From a checkpoint of a small transformer trained on Wikipedia: width 256, 391M tokens.
Each number is 128 + 24 x the weight over its row's rms, rounded and kept within 0 to 255. Layers, rows and columns count from 0. Numbers have three digits each. The size before them is the row's rms in percent of the matrix's.

# layer 2 MLP down, 256x1344, rms 0.166, rows 0-255, columns 240-287
104:176141151110137149134152153123119103153129140132104142162142172115132102126147177108091105106146086135145151136130124129141137102089114138132144
100:147144111130178118126138077140122076141057163046122124148128137115074101110123061129154144143140138136110085124134090144157139113152127129104122
095:133115097135153147104122162118083155120140096123118086170107138120129139131109154190171110134147154119108099135133091132108158118153159135168102
098:112089176116136155131123130114142087097132157179107129193093109107121107089103151140139116126112118096154125118100166098101062130126137108106153
100:096120146146151136083139124140125114116146117158152112156118154153130120119138107066116136120144089093113112163187161120117130117114106127116136
100:132157144109112157084106103143159165118132133163123123155100066139116131117144137148168116162118113158105085107173124110175141180126128098105135
100:087163113151142106163181125109141141144132117067072118094079091150127131125145156088092137158129088142126099079166121114114149157140109124129178
102:187107119120119078126112121126104161109096127129145119126160147125105124142108123140132102145132164117187103122124127154106129109111098123124104
096:152098163127104124132133121141132151115145147107149159127158152104129148161108121156123104080134159110063105136131129160149134148112161130123135
102:132129114112158139130141086130159136144123123104063144137125151154136143144159115113122128131155140121134084109150133147124117127081110141155118
101:173141084120166153142120116129110130096109172180122155115119177152142113113112162107134116158064132113123141107125098140175136147125147171144161
099:134133070107143120115125109122135062128109156105122088122095135173138108156121140143165122133109162146135098062080128171126089128130097124127147
099:142140171126110153122095128177110091188112147160135119140136161109125122149118143155102151107147143164108133143108096136058109131158127168121085
103:114109141132088166147109108129100140118170110134136139120127125144110145113142122146133151115147102153123165126118061149149142175135179118111141
095:157106135090148120145147166106109161153130121120161126159149090108119100114112181095133158157137131145133090163151154090153151152141134077139169
100:115141169146133093036131139165172102149085151124161150111148129180131171109124091127083116116127138078141145182134143098104149129114079118134120
093:125136130134116123157107107151125151158134135142117148115132124144095161117131107148115150148148176073111126163127088130110175166145121135154134
106:103114125057080127173109150126145111147106153142120128127130134114143093132183155081133130118095110154140122128117081079173160150128106112104129
103:114095167132116122123142104149129143137138097111107122138141134115160119163106137113161095125128131170169154160084124160153177113157131141133123
100:154140147147102112171148101141123127095112106136116129082115150130108115139127145100087165084138129096130199108133132115144166120149150111114148
102:119106157167122114146171174123145124073147132142146142117116168099135104170140128106122136132107113111130097122114174096177117117138124159149131
101:097100137094091102122108140110119124143156129146117129109088136132098107096143102155152137095177116143134124132104093167112104109082153086054112
105:127149166128148135122156084121096130125138131129122125133092157118127150166176107146173102146121140143129134091170147151126160119124137126127136
099:151142157125082134161084171115154129115135119110115136114154084122099143106140171163100148123114095150165156133127145143131182139119077149125135
097:109161116115166156087074115090123120096087135153178119136134120106124119127150085133137122129122118145070136112169123110122161070142109117132133
098:119169136138078093083134144158122089109131156096136124165115104129135144158127142109127114141129157122124188115119136133130120105099144120142149
101:107146097122151139142143190130147147095177095115186150124121124131115114116123142106165137093106105136104119116150103106100126128155113169139141
101:166156116120129087157153123118123152089095136113166143075111102135115111126110113152109142077114082131121144116109097151151109127134113120121106
095:165122090118131163124106140146118141112136181161164115161122133090170088128126135128127128130098126148146151164130156156167120092126114120132126
100:107059151159121171135158139129101122080084128147124121123130109091124135102128133144147190145153136094154160134114123142146158147177117141099123
105:107142138121134082172120090157128104090134133136101131127170138109154130123118087128154099168123172153086093119144101086159119139113125132105185
098:095122163125151128102141110117131105113108129135140174125136128134174091140145109141147149148169140157104127171114085134135120123157132113148121
103:136125159160153139190147157136110107088181105090093104137127126085149136088142093100151079128172127129127092142153158144115146131193103130134119
100:151131138134104120119074143179132172138147096084139106126110102082093099114119131139122124132115118116137150144154150156076161142089150120135114
097:167123143142173157139136108174123150128120135122100120132138138137135178123111138114144121075110116169113112138102134090097138084085167114136125
102:109168089103116105147131098141116116110134138152108119116116156104101131160144163134129071169116095118133111114119147168112167168115148119085105
102:091138168142117150143136085178095122122144128154118140134150113173169135158124144125163160139118130155092130108148128144122091146070114128138127
099:110122126161137124115118114111108098129087103138109144084113099105146120112157124070144174106156141115151129165135068142169182136178103112120158
097:095156149174137113122102102150134138111117119154156139131111147153084110126080126131151144108118129162137122081159161170151138101142124100158154
103:123125113131107154105155131122107102116146103138144127121111130077161139121109148146174114164143147103117097134122118112105091108141140153103085
100:120112168124106095143147122117129092134106137143108115125163126154137115148167143083110129145140139115124118115104117099132123094089066120122124
101:134159125137158123138187132103100167134102132114131129150109129125188134172134158154144144125102120115175095124119160113148158099164192083133099
100:087114118115143147110135136119146089124110115061133129145119117127128090165166133134116117117065105099180104113098112137109137162139142097149133
100:141113137127134164136117128136130098103142152127145138102138126129142169092099111097113113140143111126128139131106125112126109106103102112132148
097:092127106132157122117125124125117138122133113094116182183121125102139147098129129122120097156135110107126112192109143161099143131143143149093093
100:067146148110105146122147121111118119105103129118109113111158159130112138117113095117089150160131120127093160132120123130147165160145167126119134
098:101149127160143149117133134104121192097096157149130105082149123115104141111095112080132147145138110153134133109144135125160114151145124138175107
102:107127108142168124099082150152136117114154148178083120132130108152125128098092157147127126104150165110163124113156104119111099118116099152097115
104:124141154159126125093093126126107081136097110116161129100111127127086085151123135069143155123129165101132093159135151113105158145102122098146133
098:103143131113137137171107146140154111149109106115125138142148109089068100122113152132105131172142120107125128156136133159130107116096149142140170
105:152119100147131113114147133156108122166145136129141085090163100142133151140138119132131125100147125158154105114134115119125093175145165150133152
095:131155136119115141098139074124111136131132138103138141142169112129141116141153134137123137137141100122126089118167132113147097145137097126123123
099:112173124115109144117108105126169134113135156154129152150143112125152138143124143155136141159123142146141131146121128157124127105088131097131166
099:135111133133121138115106125099099141136152089125136151135104122120149132109127124138101146109133102130126094155126109158117130119131134153128164
101:112123152143160153162130135134148107145158133111132149122129116152154143126128105143114127127108127164171118132105131140111163097181114112135099
099:134152170150102149122136129140160133128086116125129132125131143146183130125122160124130148192098116098120128133120118157120163116152139126133108
103:125109121104140109122176151153131153147140162144152129124134097149122088127140136126088097132090118179113120139134135094129148139135103119081129
095:103131087103142116142089138117175140113126128128136135113111153158113125144101067130074138125123143122126140149163132111142128168134119110148129
096:171095136126161118125128148115142113137125111145099088132139128102125095167171122155135113128116147111153140118114110140122152144151167156082105
102:137126132093125114134143091107177128083121107105157146069152108115118170154132160123106139136121145139113129164167128150102151123142120160169148
099:152108168111126126193116116131115169117095075197117164192124134131128137130110142133150130143189150147118194125117121112138082130107092162104128
099:099101137145122146131105130142108102153144086097127096100139122074107109134140157156139133103140150127110136147152123163105124131167137115132106
098:111162114136113139135095129089124126142132149108200124177156098086107142156116160105129175138166097113113093118101107123170135113158160158111116
098:129155151151121172157124125132141134130099092147108119105154126146091108134144111127094131130119136127134148117106102121116134116117136097124118
103:161134146121135129098135169116150106156099096153160177107128132103109157130116125108137132126145164099143104133072106122122124147163139096117149
100:130144143132101161109116131155132138151144159129092150133100099145111101198175110182134107151150131121133141089096113166110123137131088131115127
103:181117120177108124121105114183151144135096089138121122127114132118098094121135080116144129118119136152126145175108139149118132127137157152103119
102:117107149101129084134114179139146098127108130130157141151119136152138114140117117111160152102131124144143123085124172168097120090126067086146117
099:133149117101144119105141161151102126143142141132080114064164103151112070141127108133107116115142132162109110144138108144136109112117087091109156
101:108121105141115142117140108172112110119136122155096142152115125136157147146120152115153153140117108151106164098110145172079160140145112176129118
094:159082186115139158094139125133123158099125124101129120126130131132089098084141173138113069136155183125172174149144111125085119063122112119124166
096:181121136100141134115115104140153087110143138171138114122125110125122099185146112123109132173114158124109124103140124077109125171165115118159104
102:114113139178095146120144114061088113092152154091098138144145113080109122140134137157120152140162132087114138143110142131136117124182138111137141
099:129113125168127169140127096101107102116146102152134117137101161146104116130060118112149120126180145112104199102137157150131124109141137111152138
099:159126148158156120101157150128107100138150097106127097162075158102105141142121106099101160157128133114139141204138109138143127111108139145085140
098:112141154103144111078134141118122137153111123116126133109117135116128149166129079117138116123153110145131136124131113136172148093101147091060095
095:129136077134150178138111136141117099148126106147075096103143131140102123134126130106108107154145176115086109157149124167117142152135143110165169
099:148129065167127191118090147108097104101150086119136152157161105118143128116123158116141136115144197129130133121135123119098151112167101157137115
097:092122112143152134082139141100160148150109087154128113120138147124152124125128152161111148123118110111169138080129097048116125160112156123075120
097:133150121129162103088113149095132131135153163112125117125183148128144160170171104156133084110133095144131133101117151143118117177138113145117159
096:093153121165120167136103138138125120156124060129083123086153107147062142096136113140122142109108100147127114143116118160127153109148135116125080
097:115121153099096121083151078090110131187128115135155147094148159154164120159115122113122139085134140134125138135140106120162163096127125112165129
103:139139129141164161104119068071151133135123124151132090081132148130127165159127144124205167127136118103127141107109165119120161113109130137125135
097:161109070138144133116126141160129097167137150136133160148176106112127086143142100154085095119130127116138083120159152119117126151168138126146079
096:151140060120117185148192139119113117147107119127136129098126127135125105119079112117152099121089131112128126135128070155135124105131159140129125
095:105148110134096105138139116158131105156120091139104127115124123120140095142149100149194102137103094118108112139094146150110097138153102124153076
104:114101155152111115112142102128125157125128100165157185157151067154098130111112114149138134117112119112140170138115154139114130099161106102135134
099:129146171107135096087141134178158117116061090122093136152165131056102101128132086172150150138120135107135162137125100140146093129143133087104136
103:098161130152139086134116140161151174129120159151123095117129126139145106129114137125120161138136160106137091172118149113144133130131114174132163
100:129128130083148155124198155179172086104118159112109130135156113098119097123129150111113137129113131153137093173133135116145126183084133125114152
094:145146103124122105122108115146129142089115124088093152168121120105136141146172149124111135118096145136161128103131118155112163154117129143103114
095:150120156143142116121144135143112094154139106090149143140170126135086151144157151138142105143096122116133170103144148087123140110132104162117150
098:102095110112124134136105139177153117158142109108130177090141136095101140111135117123164114131067147164136141134118151123166115110131133098138125
098:136153125116154098113128158191141184132127149097149183160098108124119112128094127127148089081121098140112115159134136152110125124092150134080105
099:163123102124104125104126143091150136136118177165145143145151173140127158163117142168143134132144132129133126110125101112128138114092175146153104
101:141144118139092125110106148101090116158122149145145138130142180155115141088094135171117113118167152150123141125150153124113134097147134134119151
101:134100161120100164114151158135099117128098116092070105139094175090099121133141154124109130116089059148109124140107097136120127159128141107144110
101:119124129153103114083137164120101145132125122145122115127104151175113129090131127142150130127160145110090121110081140114132124175099095079129181
101:124112136158107118114129132174132114158124134110145137144131121126130147135131129149145114144159142090152125113120148118115089097129143109138112
103:114111123106106116161163103087126144082145126118105135135142173132137099142159129115159113134114106146164097138132153096140079169110136151105125
100:129163132135117111122105181121081136126126069106153108098126121115128167139099090141113157142101104100142131127143134154103130116112091119169133
103:110090090147145145127134144127137125129126123153126099123128147103193141129158143102095120184096069132138127152098136148119151133125197154116156
100:109143082119145125123122144135143149130147156094126133137169152118153092156059097149118122126121161090122147152130131151076132143134165152132098
098:191163127153112125112142116158119160155141142163117128149134162108111136124123113114161125120158164139143120166099098110145161127126158087094142
096:150143106136135129156153085095101151166138077091123164125116125172152135095118097172142178152124134132121069107115126153134143113118123154098136
099:081119122171106127127116135123128127130102136141109144115140108127163106079140139116118084120170065123137106101108110087158141095118122153131085
100:173116122152088197110164138141120158148131105148155129131135187112083119146126105142092127135120063102155159093123136177118125159160106129148122
096:118142120136134137142105114106129143109084123117173141131122148187110132134166157146096142140163130111144114133152154110096153129104142193141148
099:127101123168121128075110150141120120118106124173109149149095076116103095109130126152172153066166137113101102155122139144146074109110142133127133
097:097161143141137121114158126143111121160128126093141146109128115174095134155124127126139126130178116147145118125135139156133161120139133096146146
102:137136103140143089133097126113135088143128101124103128108133146157144143092151112127131155122145132117137157155116135128172158177120095093156092
102:148149141166125125200145147165071076120127135099115154126091122124182090139107112143127114113148107142093151137116162176123091119128101079147096
099:131090124137152123154101136119148112126116134090052121157172114105121118113130116151139135134103136158143151117125071120077137096135130151152133
100:136117162111130087121132124122159123158143134084148141118151128178111091167127135108108159118134126133126129130143156108123107149122164142169154
099:075126117099169164158077121101131137124142109152143100125087116101158150102141127116114147112108091106162131153135154083113113119115085139123122
104:145172095124131144108073094119119167099097149162089112088169151127090109084117112140181139143147127110130156102111105092146136134188169112110110
099:122142137155110140104127114137166099073084101121098121143119133132135135091126168134120149177147114108100056120109141121120145137140150174148129
100:114094128104111120147136112143161154123101132108138122121117137130129105122169174138140151138110113126163144126147110107143132146148157129135098
098:151123162150142115137195122120119137144113135117135127137108155140123087172129111099099125120124137150144145101138072121118121136121077117161144
102:109096103086165110095138129104110123118149168151120154103155149108131120071132148083094144131122147136167141128102108122129150141135149156105136
098:145128106136153101167158128154137113128117156105098173140051116122132082187115113151153131099130102117092109140115111157153148084090137164115124
102:121090121104103154101076097155100093185125141133118167082123125117131135110106100126087113144154148164147117126152137135091144170124125133154088
098:176157170137105146117175121148108116169165122109131159163145099149100128142097112112105138115135088155131148137120123194165164125104139082119144
098:136148131169105137148125159118131153129133145151153117105129113109123116120105141158132146125126124112150119143091135123085135077148145129139120
098:103107086139160163113128081152149128144087124111140078150091131116126179161115088106113109144114147104121154142163138165158155217118111114123130
104:108162167130144095139099147140156110102131089144130120158121105132122091164136124123131176083136111160133133156157107103143117138121144096146130
097:092151153149137130112158115146167095127109154134122137105170126141124119112125143163155066157096112111124135108112135112116159129126128084090132
098:151143130132139110101110129083147084100123145099061100108134108133073157075094097073148191107147168147140164142110171157133088148104142111117097
094:141159101106144127119150118191160154118126151118119125122103119143114128135147128138122116164114168139151111129131152133156145192129104167154099
096:104153092104130140099107116111113142151075130165100173102110110142114117117113097117118121125131150140109121164113110116104125136178149096133144
098:131118146172161149118116153118162119068144116157071113115165117137096122103174102134131125169146114090106085132140179127164098124144173107130144
100:146082108111132097109130182157125139198109138132112087138117134159129159155137118138160089135125081150097112176145111106091116146119091149105170
103:128103093135114083117132086127149132110121116111150172144177106106122104145148160165183110106124140164103133132105163108127157106129116102124099
102:138138116102189120140127196101110113136082153070136162142084123160116105075124102100135139114093144101154085170104098160188162156109128134088107
097:153139119141142100123151097145164114190111154126132087141112113146066117138113122134119145128091148130133135109126152151122119128098148170140112
100:150121145085125089102158104130110116146133122158158122117109124133122124114101129137124123123054151152120157127146137161157111123141101098142125
101:062116139134122128117111144117128137158106173143117191159161141144135125110128087124132120074126144107143106158154120127096133156156146113132111
101:130142127128131088087142084111105138113143125129147178100069142140155120143119096134166179170118105122140130094131182149109143094160097128124112
102:104135122116106135147163156072159157144113119137157143130180108147101131119138131145105156118157128104120134157169114098150140112118143137122111
104:157125147184110120104122090168152145142134114113102135143168161080180095157105164152128149128117109120132133146148103114099116117149135136112122
097:116133113118112103149125129125159133161140085080135121141147149109124147141129146103133116179115080138121088093147102139102136119156149112139171
097:135136137134120090128102173148084145120093114135119128128120121133135131143135165124134140084171110097135139135121145138094139132069108118151100
097:126140112150091167149185096104154145117126095114164130104125123097145112112140118132085106131145200133104108136135087106158127109139093113149086
096:182139137098112101130120117149123137133125145094161112115127148122134131121159165132177137139112134134142123138093098129090135149129120142075187
097:105171114167132123192128168082137143130123084094140176117111144127118160146130170092141166142102161137157117110132117132078115178117132156145138
108:134143107117120136128124131104158154121143134098144119137137124116118167144164126122141136105147130170137098138149129110143139156138128148158160
101:146105116134101141097143123147134098128104115140097125101138142107154129158147160123147123129163133105145117114130108129119110090145110173139150
107:096135095136137142166125129105107122171160097089119180146147110140146140122123127129169158125114151116125136145122136099114072131119122110161107
107:110106131126159112096132103182119121181143169099118076171107122120111151163131087114113129101133131159111136154119061116149128102133119126150161
102:083110104127131171147111063117128139109087135099128083117091108141126139140130164145116140080130122140134130147073157128108137125144132166147120
100:115138161127156092116145163087138181115096149135128158132170116090100152163123103166140110161164152115132121102129108115164127129157141154106109
100:174120127092077151150124107135135121145130145104112060144090160125150128122091116130099145128134136129157142095150131148148086145125100115118127
102:093139161115150139139118098108111110152122080152155158107114128086120114112132081117117153119157099138103154120116135159142140114117153173117099
097:117130132109150138096130171119074131127125126090115144124112162148116128120118137155135115103081122117098148117155107106121149173110150068130113
096:091118100099124094117096174130174123099121151062164116101164137140114125137136118114141070128091133141163136178109114109137132112142121102149131
105:122099136101117183115114147139161167145134122171111118147136134095095140162116126135148126136084167090163132129148135144097152147160136122079097
102:090141168169122090050108107114173094120137150101135128121138154125142109122140134164118119129081132114151110184097119119153163162157176108087140
099:100115165130101131109123154134140140122165148126132087161137134142148152101112132113130104108100120164105117145103125144153117128105133143095137
106:158136125133136114140140145158098145125101094125097131130145126123128117146134124158118133112120088114100120110130118164126101126148169162149154
094:118084160148072142140147134114123129132119117104159142153148139160141104131109098156098104155114113150109166162113141070137134140150141134092154
094:132107162161133120151132144151128129067133150170127115161131177146062124108154162107149094104119118106086138105100137124109125131114113159140149
102:137100122127188121132099120160143147150118121163132106122150159093147101090127149112147137131141167094103132117106133187113136153157101117130169
102:127094132124115134159084118069150118117176165163102109114104103132112118112094095093137100101121128103163129138113136129111123100148164118107119
099:168150122156110119135181152137163109122132101169144111110136120124107107114109161134132125106125136150139085152135114138129083088101118106055132
100:110147133116114058147172173163157122152122128135140075098167122110096094120163121132135140167123113132127126141099138181146076169132121070097148
098:141131115151147116132159149128140115145138144129113162134140111145156115119126139159149081122114142151139100147114113123143096117142137143155105
099:141133129131167124125133133101178126167094148146152125171160112132098101114152060130121090108165170164087104133142120163145157132130120097121154
096:101099115100140165116171141146127114148118132125123145120142094080086128138113120173113146131097119160143164143143121141125159105169118152089140
101:107108117094164131130142091124155118125107108143160128081157155121121098151143171114147146143087147159148153102117086106161114151105141182135122
099:101144118108100115118123150133148143139131109086115139119116120111139156130107130157117146175143070096098161086109131126122134152161130111145157
099:143088093134124139131094144134116112121138100170134112145111103091145138133152140140108112132140116096161150098188111163122106159130119169142132
097:124161147132115180135128104126146144112147144126151143093137153126109155150139145111140137163096144114160117105120157131140134091146112159170064
101:103125156128105154160112143123092127083134147126114146131152130128157123079107125149083098154136160154140176132150131120111071156195137111125084
097:111153134122114116127153128189097139120124061115154093133094076126139116157142129139093141121142164117126115107135105158113162109121117157131139
102:110103081173171140158129133089104093170171113127155106166089138145115144147141149152112120136151156129118107145109102136144120106110133156128177
159:098122141129139102172128134100081108107116126113082149139106116173173149144141114119139135095130131137131107137145166129122133140133088140129099
099:137101136099145143124148129089131095128178152129130132158183130145141118168176147118131115117128137131104136115120130142107142133145144147091061
099:117135085126140138113100167135090095100129190133088126077176140134137119133105059106149159111095096148139076183140118104128124125125136151152138
098:146137110126106111119113107167142131154143095150158148155134125150162137121151135143147069162129136155163130167147091130108125107105155113115172
098:124130143101148130122106150169136115114144142113119151110107129120119126146154106122111176120171109146123095110137174117169134103101112130118111
098:146098099129122128086122106129123150120125118124143134114119111152098113143158096121133174101116122118145128103143145126099127113134123143108144
098:129165140145151099124159158138093125123151123155118147138128132163071103084079102136136113130103095112171108146113108110117127142137120159083090
097:104136117179131130126081134115119137156137141173166122116087100117114111115145093182110095160150132124172140132129120158150099127097128135138151
097:144155133092121119126128127101149157091094125141119110126197134069079157104110107121109128128154145143126087104162111165082110117205099114076105
097:132117146130143150183114090146168119118097174159099120124149161100114138130129097112124139117137104117121142119121108107155124129165121135132159
101:128120178129145099078142142141148076126151153143191132123139098155138135141124161163113144122106102126086135127142136139128118131157143131125063
100:123148132153130120156133111131132110086138150113128122143122145069127147123109164116118129156122096111149165138091129150099092126127130137113150
099:114097209142136096137069127120102119137108083141157148120096145121105123120138099086099162127145127094127108133130132164129146109115133108103130
097:145130133117138135131140119117127126079108128119126110108167092104121088097152125149148133180132143090116162129072156126109120132125133155156109
104:165150099166061170139102126177109110155168147136111116094077129123158107145142055136113111117113141147151089113116128093078099119110140094139141
096:170146125149111094105159169109109094139105120167156093103089105147148152098113118140111123116105163132107120142141146123143114113149121140135100
100:135112140116152127129111071152142118134099105114129123075110111091123116157126149161135125164083156116101152152132139138136138105143132145094101
099:116143142115126172172158124109151134106145065115144067113145167129109091117156118126154150108109094116161131089134151104111130131123132103119110
098:124140094095145127118100129139144143111084113128087140150161164146095115116121149157130117175104135118180100157076102107134143100104119129129131
101:136146109156138144066147130118153140116138142112139119132140100182111126111141111137172115108134148142155126127108122113184149127137072160122144
104:125113173139103144161080097096141110132125121104129094125114096151140151131156094117154126112141144145112126119112165134143099130081145144161133
098:148105123135138108121089162165132131157110081134150131094124094154132128126154147126146137064164124158147090107159102123146103126130103113097127
102:128115152135109116133134134119115120073126093156161137111137103136144128129103175117124123138132099122070108116154151097132148117157121085105115
103:188117153121137122111121108121127160108102117142177147112084123170171124142171104167105122105156142131106163147131178137121152146143146110142163
101:143078157118134094141146172138118119122163136116122110162134122145116161133081141109147178148111128121140138092117128080112145127175097132145129
101:128153172163135111155131125176126133109128160137146165105125112142113099104108132115101088113102124141083126141126136100111094115146121146138162
100:113140149140154132142152158122143168158111083143112112124110127135180133145139139118141127138117107148148129155167150115134136137138152137121145
101:160150126130135136137104107140095160106167126124104083062116120147070092111166113143128116150106128138112156086138094094126121097113106133142106
099:087107138125144134125132126115127127133149173080141095117126139128133109153147083118135121130138145099139143128158132122167108138172167122171136
101:143104118176086137124167069124158154116138118168139119137135175147135097151098123126116118130173116117143137141110131130099152137160126137161170
101:116125099173176128200101158083147118091142126121133149095143159145175119139138133119135104074144071155155109180148090115138124096123150118165118
102:114134118112147163115116138124146117110145133121144131146087065153157119081174117151128109125124165153120088172137127123137079110125153142131132
096:117090182166100144135139118137135194170131151116172138140135150103114150138103094165107161132176076099138143126142102085168086102130129119174104
099:159147189106127101161133115103148131156109134125139126159105099098104131131142092180161120129142132122101127138123106105128086124143125129132069
101:114143164107158130151093142109147159143114138126108158113131154117126138109130085134137106136134100108135086166188122159123159115108118140061068
102:150110096111109166116129134131149172107065154102097123110108118146091094146150139135126148144138121117110126124056126127133097133114131112101103
094:102102097108109101127099132132160098149135148135130097182133126099135090133131143141131138112097119120123108126130123136120172125163120128116130
103:134123146141142125108111097112139076139150143119139134122107138125164146122131151161127148167136138092082127102169144118109112157131129095152122
100:094132157101132127149130145086123135115094110110122128146156137138146101126174140151142120092127137153126154176125159142150136098117146138118133
099:144125188121066158112094084161119143126144125121115137110149100119169107102065144136144160138109177123075183115146183141180116147165156146170108
105:127092117114132141129111154119161115138082122151119108140154076075161131125099125145113099105138132133108119137157109142125098109102106141129115
098:109143135140133152105144098144161118150176165143115137099087128155114126120105113139168132117137096116114110122121131111131134104109141142113143
099:147167097118119132110110104098122143122101118130086125139073126131093131152087137168128144116107127111183120159156133131090133126162167120126112
105:129116125155120112124121118156135178150084136141086181123133131114118121113127116115114182130133153130114116103174105059111144106100103123113164
098:104100170121109146152120144136100149088130110136102091085103145121155133075114070103110098114101163113101177127135161133134132140121108154160106
097:166120138128082118110171156154055149159144127104170128130103128125120124119146144141089114167192092126118070092116089111115138137102106077109120
100:170150113143152152085089147146141098184116086089122130141132073108095163135132110145134166130119139140124159139096149105145123139121098145112146
097:085131137119115114117141109144135138101139153094148129128120137090118085124135147132133073100124118103152134159101116125165122104142152143150166
100:086133137124150122139076148160120108127131138134147140101120126185110123115126167137117104145129134167119137116141152132167120126132155157145159
102:140157098181128164112142119097112114174179135117140130125107076164126106175090146130133112106138076123170152109140110131134111145118112133160123
099:152152143149171145123208132151132125138125106118141104135148120120129110144121154134142163132164147091130116161116137144142070136123138184074122
101:144131130125122128139136152138123128129134176153128155129110104118136148109109088089143117066137111136099118147119150110152114118130141117107174
099:158130086126152112160145148171069201111142110108118149134110123095146169105137105173121115136124103152143134142119130096137116165160137099131107
103:137104125118126135143134115090125148194175154112128113127101148090172133134122119171111109110141138147106131124119122156145056103146135129151111
104:151110099099122145119112097126116131082109126150124116159109135135097114126115156140164117138161143125149143151106124108138136159107135156089118
103:140110130147165124101113150148153091115147149075124106119116144141111170122146104098112144157115155168153103152156136106109151167093137143145131
100:136141140153167148130146159089150146116156118061167146151065134132122067172095151152141171138132141119161084099176155141077131125108137084126159
104:133114104115135102112144123156127135152139101164156141151118167146107150098172091118141172134138118121124130102149115141130151119169153111138162
099:152113088159144141124139134104104103101100117128104125087128163112162138142108163134145115145190113075066119129152109093161104160141132150112143
101:149125146147146119152141112162155159087135123092122123146136141155134144156135108193135106123132122162094109146144157155120101085103093134095153
098:090160129143128146069127132155112138134097154144106135122126061153124154157149116112109115126118126103167172131148128118089087136086130112115069
101:160146132161156163142153169104083152081149150144141103136135138134156171148156084119186104148127146154156153133135150122120129119159095166147110
105:102119122162103100107150154136104143108152175113146120153125121139132155148067155116073082135132147107116136141117166133141128123111176123133109
097:099157080094145144116123140106144125149116164170097117110157118126132098123129140095124097095137143141172072141115154148133127140111136165119120
101:151126174148136113148090129192132143170118106193146119118135142129124118165141153073160165151133108155142168106116121138120150104187140139126108
096:150134145145104102123122111133136156080114108114134085145117131100106159101115116114127149086121137152113160128149103133153153104113137197103136
101:138129137137131121122101128117150134124128115121147119109125106071099125110100107173121123136167118108116157159139152131114155084123137094126113
101:163174129125130138137140159167137145070089109154143133168126113118119153142111167175105135092112163103125155166136115118094146102118147121089152
097:123154136077123188142156118145159107096099135175121135146135127164141144116112079118089144143120162166093188112154085140155127170112125135121153
099:153108112162111105103121117152164134156124166140082113143144116145164173174134106132142155142132094118138088127092137085129132136140073105103103
094:097036162137110082123130130169108132140124129126131124171105121120137120155073155131135129119125164144058155131143156164125132126130137085135115
097:119152136101167156115105149140138153134146130118162171121136121100125123111156155121157135099138115127096116119081158102101103134124108098113144
100:155157130130136139107119136155158132117136125141130159095136120134084110155117114137104138121106155120154134155117109151117141137139129127109148
099:148109106127140137115115130117134149124126158132090135104126157136109077139141112114131144119112108101123164144126186097159099138158125117122140
098:094122126160126135107139112139115166093133150150120110141134131149145114099139161120106128073130121130163154165105151153149137123159146134120076
096:080120112137130096170143116137159123108105128108104158115127116113159128130143122135119094099117137135064105144122137134136090144117125133115125
106:066113115096147109130142137103127139110128141096083128126127124116178153104149098141152099120171153091071066083105169130128149164133103093123097
094:102146125059139116089117082087179107160120088129144135181116114126110102142128171110153130114142139157141126114108098105092106089167131118098106
097:134120119115098110147139127124145121135181086145145143153148120150108189142145143108127117132139130106103133099156129121110098167150075105130114
098:131099149175128077122082110159127109132121129153091129139117106148127112167085160135082151180114118146143102091095129110127134119118128126120170
102:127171099094120122145110131110164126089147093119115109135116119140138129134151113121114111134100153115116111180114158110104156132141088103150090